Part of a small language model's weights: width 320.
Each number is 500 + 40 x the weight over its row's rms, rounded and kept within 0 to 999. Layers, rows and columns count from 0. Numbers have three digits each. The size before them is the row's rms in percent of the matrix's.

# layer 7 attention output (transposed), 320x320, rms 0.157, rows 25-31,56-63, columns 240-319
084:446521512549567470515509488487583526499477459456498502480493498584450417440560544558487447446486484479508515518476500495436464490484558521508552468522512475569496414477518479590573510521491537489462471483499513474473545536535546456454487546
076:495516496433440461589463470500485539494454485501514474501474480514501445528452527426490448407489459404457501527500534490465512525512472472489491499505499536476521487436481484499462420451504459523552481441579501471504499561499477516475542496
074:523423434485523523505436503434558544505481505524538452521449404529452432481485519509432509471452467469550568429537500493517502482480484481487521486465525540520444463528464475477571498532453495526484470505474507509526603539474457434502488473
086:498476576496507554568502510508526458462512573541473495465475509557481525511530491458441487552582480474545490543496469532493492490470478513531461540527468444520489587525502472532472585462441444519541502462479493491432504508537507464444500521
077:518493478543461448407417510524524526520546486539514501473476476441477530574514411551495482511521494507485505509456428508502443523505543537424530498497512505443459496445482541475539509519480502538455493526513596570482503607464552513429525517
084:544529495457518578521502476461495510512503441609554523508526520481487532537549537510484425555480454489570487550522497577453468493487558538501510513519533512436501534545472484469512571488506461492482501542494511464527480523412459514551538444
080:438478505457519481465490445491558566469532511444449456471476515479494459525569524472475475505422524571513498573494527561497504509542500426517530448538601464494499452527461468469411497556468533420540518477530476493551520506497565484475520455
096:512460524462490522490489527493554466469527562546539556500486458500441484510511554481448427480465447476527515457510603466486489526443478525515521463414466465437481553493519490571481500506429467488553534540451472502431540402396480499490489449
091:541484535499435509556514556527426493529493490502531500503504493453544562527469526536545494577474526464487590460490477537546480505515466453494544533536449506547481618534505477410490473511499498530485553503546411459519458470488538501546446439
097:498493531551516484532490527476470468546575523384459539483503500429469503480511512513433521578472473512504563483511494540503488460521522502608538480552503442493504488549561487502553515561455571482457504563437526523576462483520532497505469517
091:513595528495486484518462511536445489530539491507478521518484534528535551518510470490533521534575509477455469490450528545498506526508561524548514531514481579513529478415495555472424544507559515524525498487482490521485455513497481537559468532
089:465453431542498477504495548522463476513472480443519533532497492473505470548469486492535490506504528542462530540453481523483507473583493517557438416561500490502533436478483447468525451497533580459504502519488520520526470440435505540555530503
092:501524552503593548591509457473543467514503477466483498512547500510441583479478580531534564528472545453549512527612506497478508496418503533515521495488492485555531484618489473507479532532495414479540520441489433463484474443583487519484420514
081:505494478467461431458537562510498521520525514519447439444558486506460546588474496448476440517509507524397422437486529515485436504418527562529482496556464522506484511501473575522507508485458478534511469453475490474502546514540430514521463508
090:521517505503424524490491517511499485521463526504531497521573490557484468529503423537496492472495482446520447518511462491516522469437454511510500485509458521545457512513520521557478491499496531563489491447514544549504485484498471515481549548
# layer 7 attention value, 160x320, rms 0.184, rows 25-31, columns 240-319
079:493449474524489513554546564485469490499494537465474518548518509482509484527587532473487554503537507535534464507542516488507485486478478490539503464502516483486495580470472539513436518519477502512544442446447483560483474459512506469522518446
080:518400516507529500539609521569507472490436539452495532563480457513553443494506585494541528486460501496559496513506483554527449584465570429515445441502546493472402455517451530466473507510487492455410423504479542464472456590535551503567510495
074:496509462566443482539519421449569470545567457478486509531524497499472534430400537509504470482501504504517510492478486546516435530434483601491477506435444536441492372496483545485528410501510445448464468482499455549567483503494509543456500489
083:456512481538506478431529514484486577499478489432549550518527493453446564447507496587504466519512485513483507439579469508512550532523504527431534522491558559554506401517438529509520451559484498483464528444513519542514413428469524532549492470
075:482492452426506550551474477517514454526543498486483478477508550431514503528467485464561480488513507498512501545526467527501508504444485483524501487511567521550453443551482519484476473494494476461525525513493506499518598577417517467563456445
074:406501508512444422531455531595502545510516477514472527549490465510496469492454506440463396516525534495459527517529528432490568507445475528488477590529457450565461430480528460532489489486538561468405502543537487553491519463525450514513463473
075:505459463492461472518497519494435579544531621525368453544483453485504507538461521525510491593423534531457494553436578519443488509555531526518513453482410521535482478492544512505580490444476428526515545416550478449452482567554526504497427550
# layer 7 attention query, 320x320, rms 0.113, rows 64-83,96-115, columns 240-319
062:569473540517545515534534521550499492538461473485466508487426476477509471501472457527480476546470504491500523509616500524509512483476472473518497451463473404509494560469473490463505545514564449407450494434453474503507469498484497474428500473
063:470498512475416456528494571538509441523510581559517496547494549556478573536449537515538523478445553519502525484404507424600486501516480446434483586558439514520502587539440546396459472481485559479493523553506502453481483470504459443452484460
069:526485498508513521540485481489498460524481451516529503510466486490526495526529525467521524515576533483477538486577523513423452477441470499578455484515495473472502448438459441500500506504520480456432492443492537589540551489514446489461497549
060:474533519473482517449548505540544542457480505465475518521592476538432575431579501468532455517407493502510461524502526484581478490488558471524456477504547522426546607437535503484510502522500482493554464587471511513478479467488517503565495465
069:493471441498499457485501491543477494494476518458490551472533526453433501476389483535495495568429461544550419518455565479592481459539537526468499470448473489493510511499553498478469566552475464450582533515423462458428490488458495519498455485
085:494448464535489581529564573512438484508479529535454492455467408522458520501543527466505458583442566510540513467517437562431482446513478505593478506504495492481436470526493492439530526454551510613472515466504501539509565520449541429505554532
091:470466482540540521454492479513520555486503482456487540447588529473447471478478537443552522511504572511489499549485489537566509490513478531562428527499507442552507511487538531442498509551511449483547492473492493515477473498473455435504437461
092:501528479549549491414452497462566461557537459486520517479527502491509488571530489479497545461572537511478475569446489483521514507515466655467452518526513494544525450479456518503398511504503444469524464416500546493545481483492488436472518461
114:508481495545562452492521449535476507501461522498465531479459520493465470421513527536461477447441494462419476481500521509510492453524508443520557543483485495487481516459539552563470402503463492575535483474489551443448463542499494453564545514
121:550573520498529569466447515496496490505519494554486591475437517528520486440557525487517460505428511478555511518529502521425525478454558532477483503462511551437503552482550511467448482470454444552532541459460470500515479512456510469446464557
118:494481519468522487581505499560493463534503542514532516576477537494491525529499477545468419441484516538450452500578470470510465514464470477468572514473485576492509538482459504484489538466465497455451532468439463493510543459527562483424489480
125:480490526485510486469523562525520431506491462528426498444513511460586535470507491468505585509517563557459448539483542495476453538549468579558501487495552515532503503488538515538542540527477546528546491461533538485592497530489486487503472451
121:482527417476519469431499530508525520486544487474522558523568459518542507577508502423533512459532546561597434502561540514435524509442505500545515483492544535469438493532556496456484560507435439461518500475480493442505504468475434463522490452
127:483563523557513542477487491511445530499509502428497466480565512497519491496527476591544489534489524554460492528506469480552442508470516457515522487445474522522488520439519536511545536386542484557443559469515528513460521476451434474569427541
128:453516470514512515468461474571498491550454558487505488564469508490477438483516481546494538487476479441506513520482494510510586509516447510546515441489457532537485472471486430481525491522413503544476531486518485553506504480601520496412501515
124:546541535548560451507552521593540519547540533496466600554508509493473493480529519526477560462394505437444539511541451495499520518491514552471552518516488528572562468472488481513548555546533442499428538465582533485440477568533490545483420488
064:517594516475511447492488478560519485524498471575520557498472473541489475499495479473452448517511529520474546490486440518486466549461502468541488443474561532469451523475456503496515486449505598485471551522487495423523491538493438518516490486
068:493502569484475509542456538521542548514465525482575456449484429503471552470489465507457473526490507508582492484511480521462482508551615516518444492417513581534509487478516474528534490541480520476523495480491544502493523510499432476602465465
067:566505497486479527496427508468505478487550514494522481489502569540467430496509565536461535425458436506403492503516565551512444466503527531491490508517483452542558469629524526461471519483512565481449445497547446481503487534494521427505614515
066:485482492534505524474556455510447488487550504485467531528487463475537508512496488468521492541417602503504480512559501542511547532481453504512505441472476495442481524428496495570539486489514517551603542514432468493543477492485519471542493461
100:550580515487494534494480513518591463471423499542522498457483544509536520506460335511579482483505510503538540490567523511477526495533471427492487533576501498460523508490544468484515495521431486473506452534509513484450499418481529488453534483
094:505516504463543465483498491472491508546535450458505551439517479528541474530536525531491522525490450443435501401429530542488565490534497521525410503437523473398544538526484503467518501492504518406492438579451483467556483485522541493492560476
098:520483525481493453476490486480589438485425539494485541507500510498531494494565466491549493464490435485521452492522461497519489478546499428534425540519472459490510586487545470515520569577511517594445510475541494428438476539487471505524443462
085:468492500501469448530478521523489516506442546568437476495533538492511424479470608515479509541434533511564553445472575472501465517495501575491534476480529526513450513468520479555520510487416496528550445526507470495467488494484454481449478473
104:512473483539469473533472547501546458533478549494483465448452605512501519494547553483548569606540524424502517475523588490448537486546518534474572495492546487429483541431520555531508487553424452491480532506490460519443447482493506489506458440
094:454404514533497574483476481477551457513450553504598479436493505483412484482517506506511457497537556475479494497522450596400511509420555550496494518515531510521483492461571544514498575488473497433438534477456516551527554501435462454580434486
099:497439451446462449522525511483509539433515488503417510513534472533491524456527462502511486534537430542613474559440516471503458484465523464501568448594488505428491502537506531492469466464487510576540565533478446522469513501490495466510528493
083:520477481517560523491465524527593420566513481440561485510498478471555462567489401455453506511524555499523484591531445515421502495446571562480539479470527477472497532555461524492451567448532514528503485507462558486487541471512532479479478512
091:510458511474554492528504447464537515494424461451435541475503526481507522518446544461525471535440501457552478506548509569457571413536497501518543488487488570493513518465491609519415439450427519536493495513486528477399520488452576488451515508
106:569478482464504474486478585482498540528477484499467534476535529505506514545466489535538476553438540481545486484525544504413579445479557429493533492490509501515416544500503534507477470478471546590541526510493501417452534479425503454446426537
100:561546477519504517433479494422423476469571466489492530563508484483491487494523552545487417463480492514460510512511459426493464526517482517478482476478486505494535473516470452527517515450509484463505538454458448560586492486563526444510534480
093:470493554419454465535464513411535430517529459510453426494576540512493435589525512492546523569494506492415500540467523417510500429517456554566443509482502473518511549476515516506561510546536561541541544523516478569553555487492501470504502426
094:526559477503488467537459491493505503489553516439566473472521490434511491551506525400460472484453522490558547472561480543470565472511488421524486557505473495541456489480517494518497511514440479538488581538533514482476501544472442476438449504
110:466539524504559451524468468468517524479497458465493463490541521519527539504463520460526519608457550546575532501482477574525586440517519475488506544504455511520466507490427583564514492475458518535513557535532543425450516507426495488524434483
107:454491516474507502507544460549552495502481571548556544534541464501506509492548543531459481509556482402465485477446498565493597502564468460514479450457498468508513558532529370483497496555476538510455462453476497472531492509535492482454423493
095:468542525485512398535479474492477546549518502503428534545512423512499524502469507536481546483479470480447498497441508415486486564601521538479509499520559511513566487491525445546494531580474473425500551484562475547525528520506568540500404467
100:480462489518483565556421470510480471494490445492589499548461519520525494507484535536492604456480477455502524494493529494493483538410507570550510519481426478536496508459476510523506520494496497516435453568509535485547502528497560551535432488
104:458477540518449443526456484470467516465460505486476478449492498486484481508522496523583555447484449455609469497481532525433486470450492459555527484481528463482556512428507477565530521456469552526454509435540458496513558480445451580571462468
108:521509512442492501522478527501457440508568526517521506583461492563446517500534468466404510491456458518476415453530461559453498505414467500556587480467492485480458458541487490434445479494513510457444453519508544525536509541395480554540493463
111:504540488453479495505485477502531558478523476459405536550516532503519434453477583495535540463497498535594452435504583478501546490594488472542501537543562512523536544440560492516594478537499556592491480532513485454437474501571526499485425479
# layer 7 attention key, 160x320, rms 0.105, rows 32-50, columns 240-319
072:526528508510460521470519509580526536537499551543510448484509563481483451473477526438536501444448542436439460500562515552474417471539515492530487529437476505507555556530440536480521553428517464483485511531439455426488507526530497497540484502
079:507515433489517485545493541487419452467465494508573530482523526519565495489469528474438525551485496517506445544498496491614441450491467497520481499484533574480444425520452470472554535579532548522483539511474504475482533512525455450467466523
076:508541504497544503444487484515483502569508537502518470446566517523441519526457437556485546457454552499515522519505505486526461485499462488478452485513511457563538497524524530505491539429516494580564505616543529474493469460431534501533415454
068:462472474536466496474517480560552445524480532520446471443471514452521470544543569494508470456574497431522553480402515446455532480541576486500540583499498520508519558489529468426467498478501515448512511450519548516523451506522553440520493522
078:445477516556544511483502529413571570519556516475525449424542499509449515504477501598517498515579500477550475507524560480449475528419548485493481470516418520466505444442529502497487511480492478521480453444488476544596537548552528486433493480
093:484486506421488517509578495440454535459497523518492417517516543534453532520502493512516484507468450501459435532487424488523449574414533565516474536500573493500456449428475547520483556500550465458564434483516486520550560528554516566522471481
093:529474477473450500452557492436550582510543523479480506523492483525488534534539510531463499522522482575551529500413534454526506460482490500423513537531488498578495493453512526491522500451542582549476546492514488461466487506590455478529479548
094:501512603479579453528470524547511516492520487468484459440544457471492537539482605525467497516476564518450500455520489512498533572516567491434509481501477554515467432512460507523448454435544520502472509495422454538513548468490585490440541430
108:503477505507504458596541538527485480530514440408518571449517489471542519528499515565563455504462536504476544490547498480532479521478510497528511482474459438466515523513514510535465496486463472391570587405522521513481490521479627482479455529
110:469481489548485519536477445575516477586503607522496589509479551582482511461525476486533470464476472515482492489516488519496517521461560608407462534486470482490525546492521511477531532500467551455502514479507559526504474445418504510573515581
115:567414528460584462491550543522514563501473546595421473491567524489488495572481542473500483471519497521482475523578504559470533525584460555468425501502517552497509450501492464485452473466537483408497551473483529533529463465519516461456507533
116:487513526539467497520547520496508521499499473483466554484480484478530524423526554483459566506519528510485492523558493518521501536509487510453525500419526494518528455471517521460582427502528507478441470430524534535534468450544454452451424445
115:552516487492460603482454470434497512566517518478631503495484400485527573458524536403444502596488490483533499480558489598576488483463505491493551542466469472493436500499532552460457532487533426553393546507518457555443529492503414563533482461
119:485515545537508592496552460462459465460479491484520516563489513526460515459510431554498538486545485455464500580504561542477525460436497433524571539503472576569489491527488535480498450439478463505512459500513471487503480505500453510574483523
115:469524531527471506484471433536417480532435536488438512524507526535509526527559431512497563458543474527450497540420452535491538501532522537552536471515540542514496483499415488482494526575482501502485480507482552524534496513499519499468508510
117:470444480530510501456505454522499512564483490478538506515538462515528495391494449541549573454560484484505482484514464499470533545527441551478493484570513486506529530470460509570498524536568445475527441433528550521533491521582487534510491449
068:522452513514518537451503513467509515488530538514504491415584533452474442450458496507483494446441577522530494483517538450421600467492487450538537534449558523503552479477564518502465509522499519528521550414423510512480527485555523515472533486
069:442491474530479457460531507456466545488439511521448481537535432492496491516523467496534543482521420508429472480460488476450498543430558513443588503451472563470448469507467542412500570613549499554519507446510531495436576501563529519473544545
078:429440518402488505482544534475459485512485572531512455561434568511488546476482543606486519473552404593554481490474503502539426556442433518437473466552558473572460445483490533472474477486515505508536470480539457500519462544564499509540480516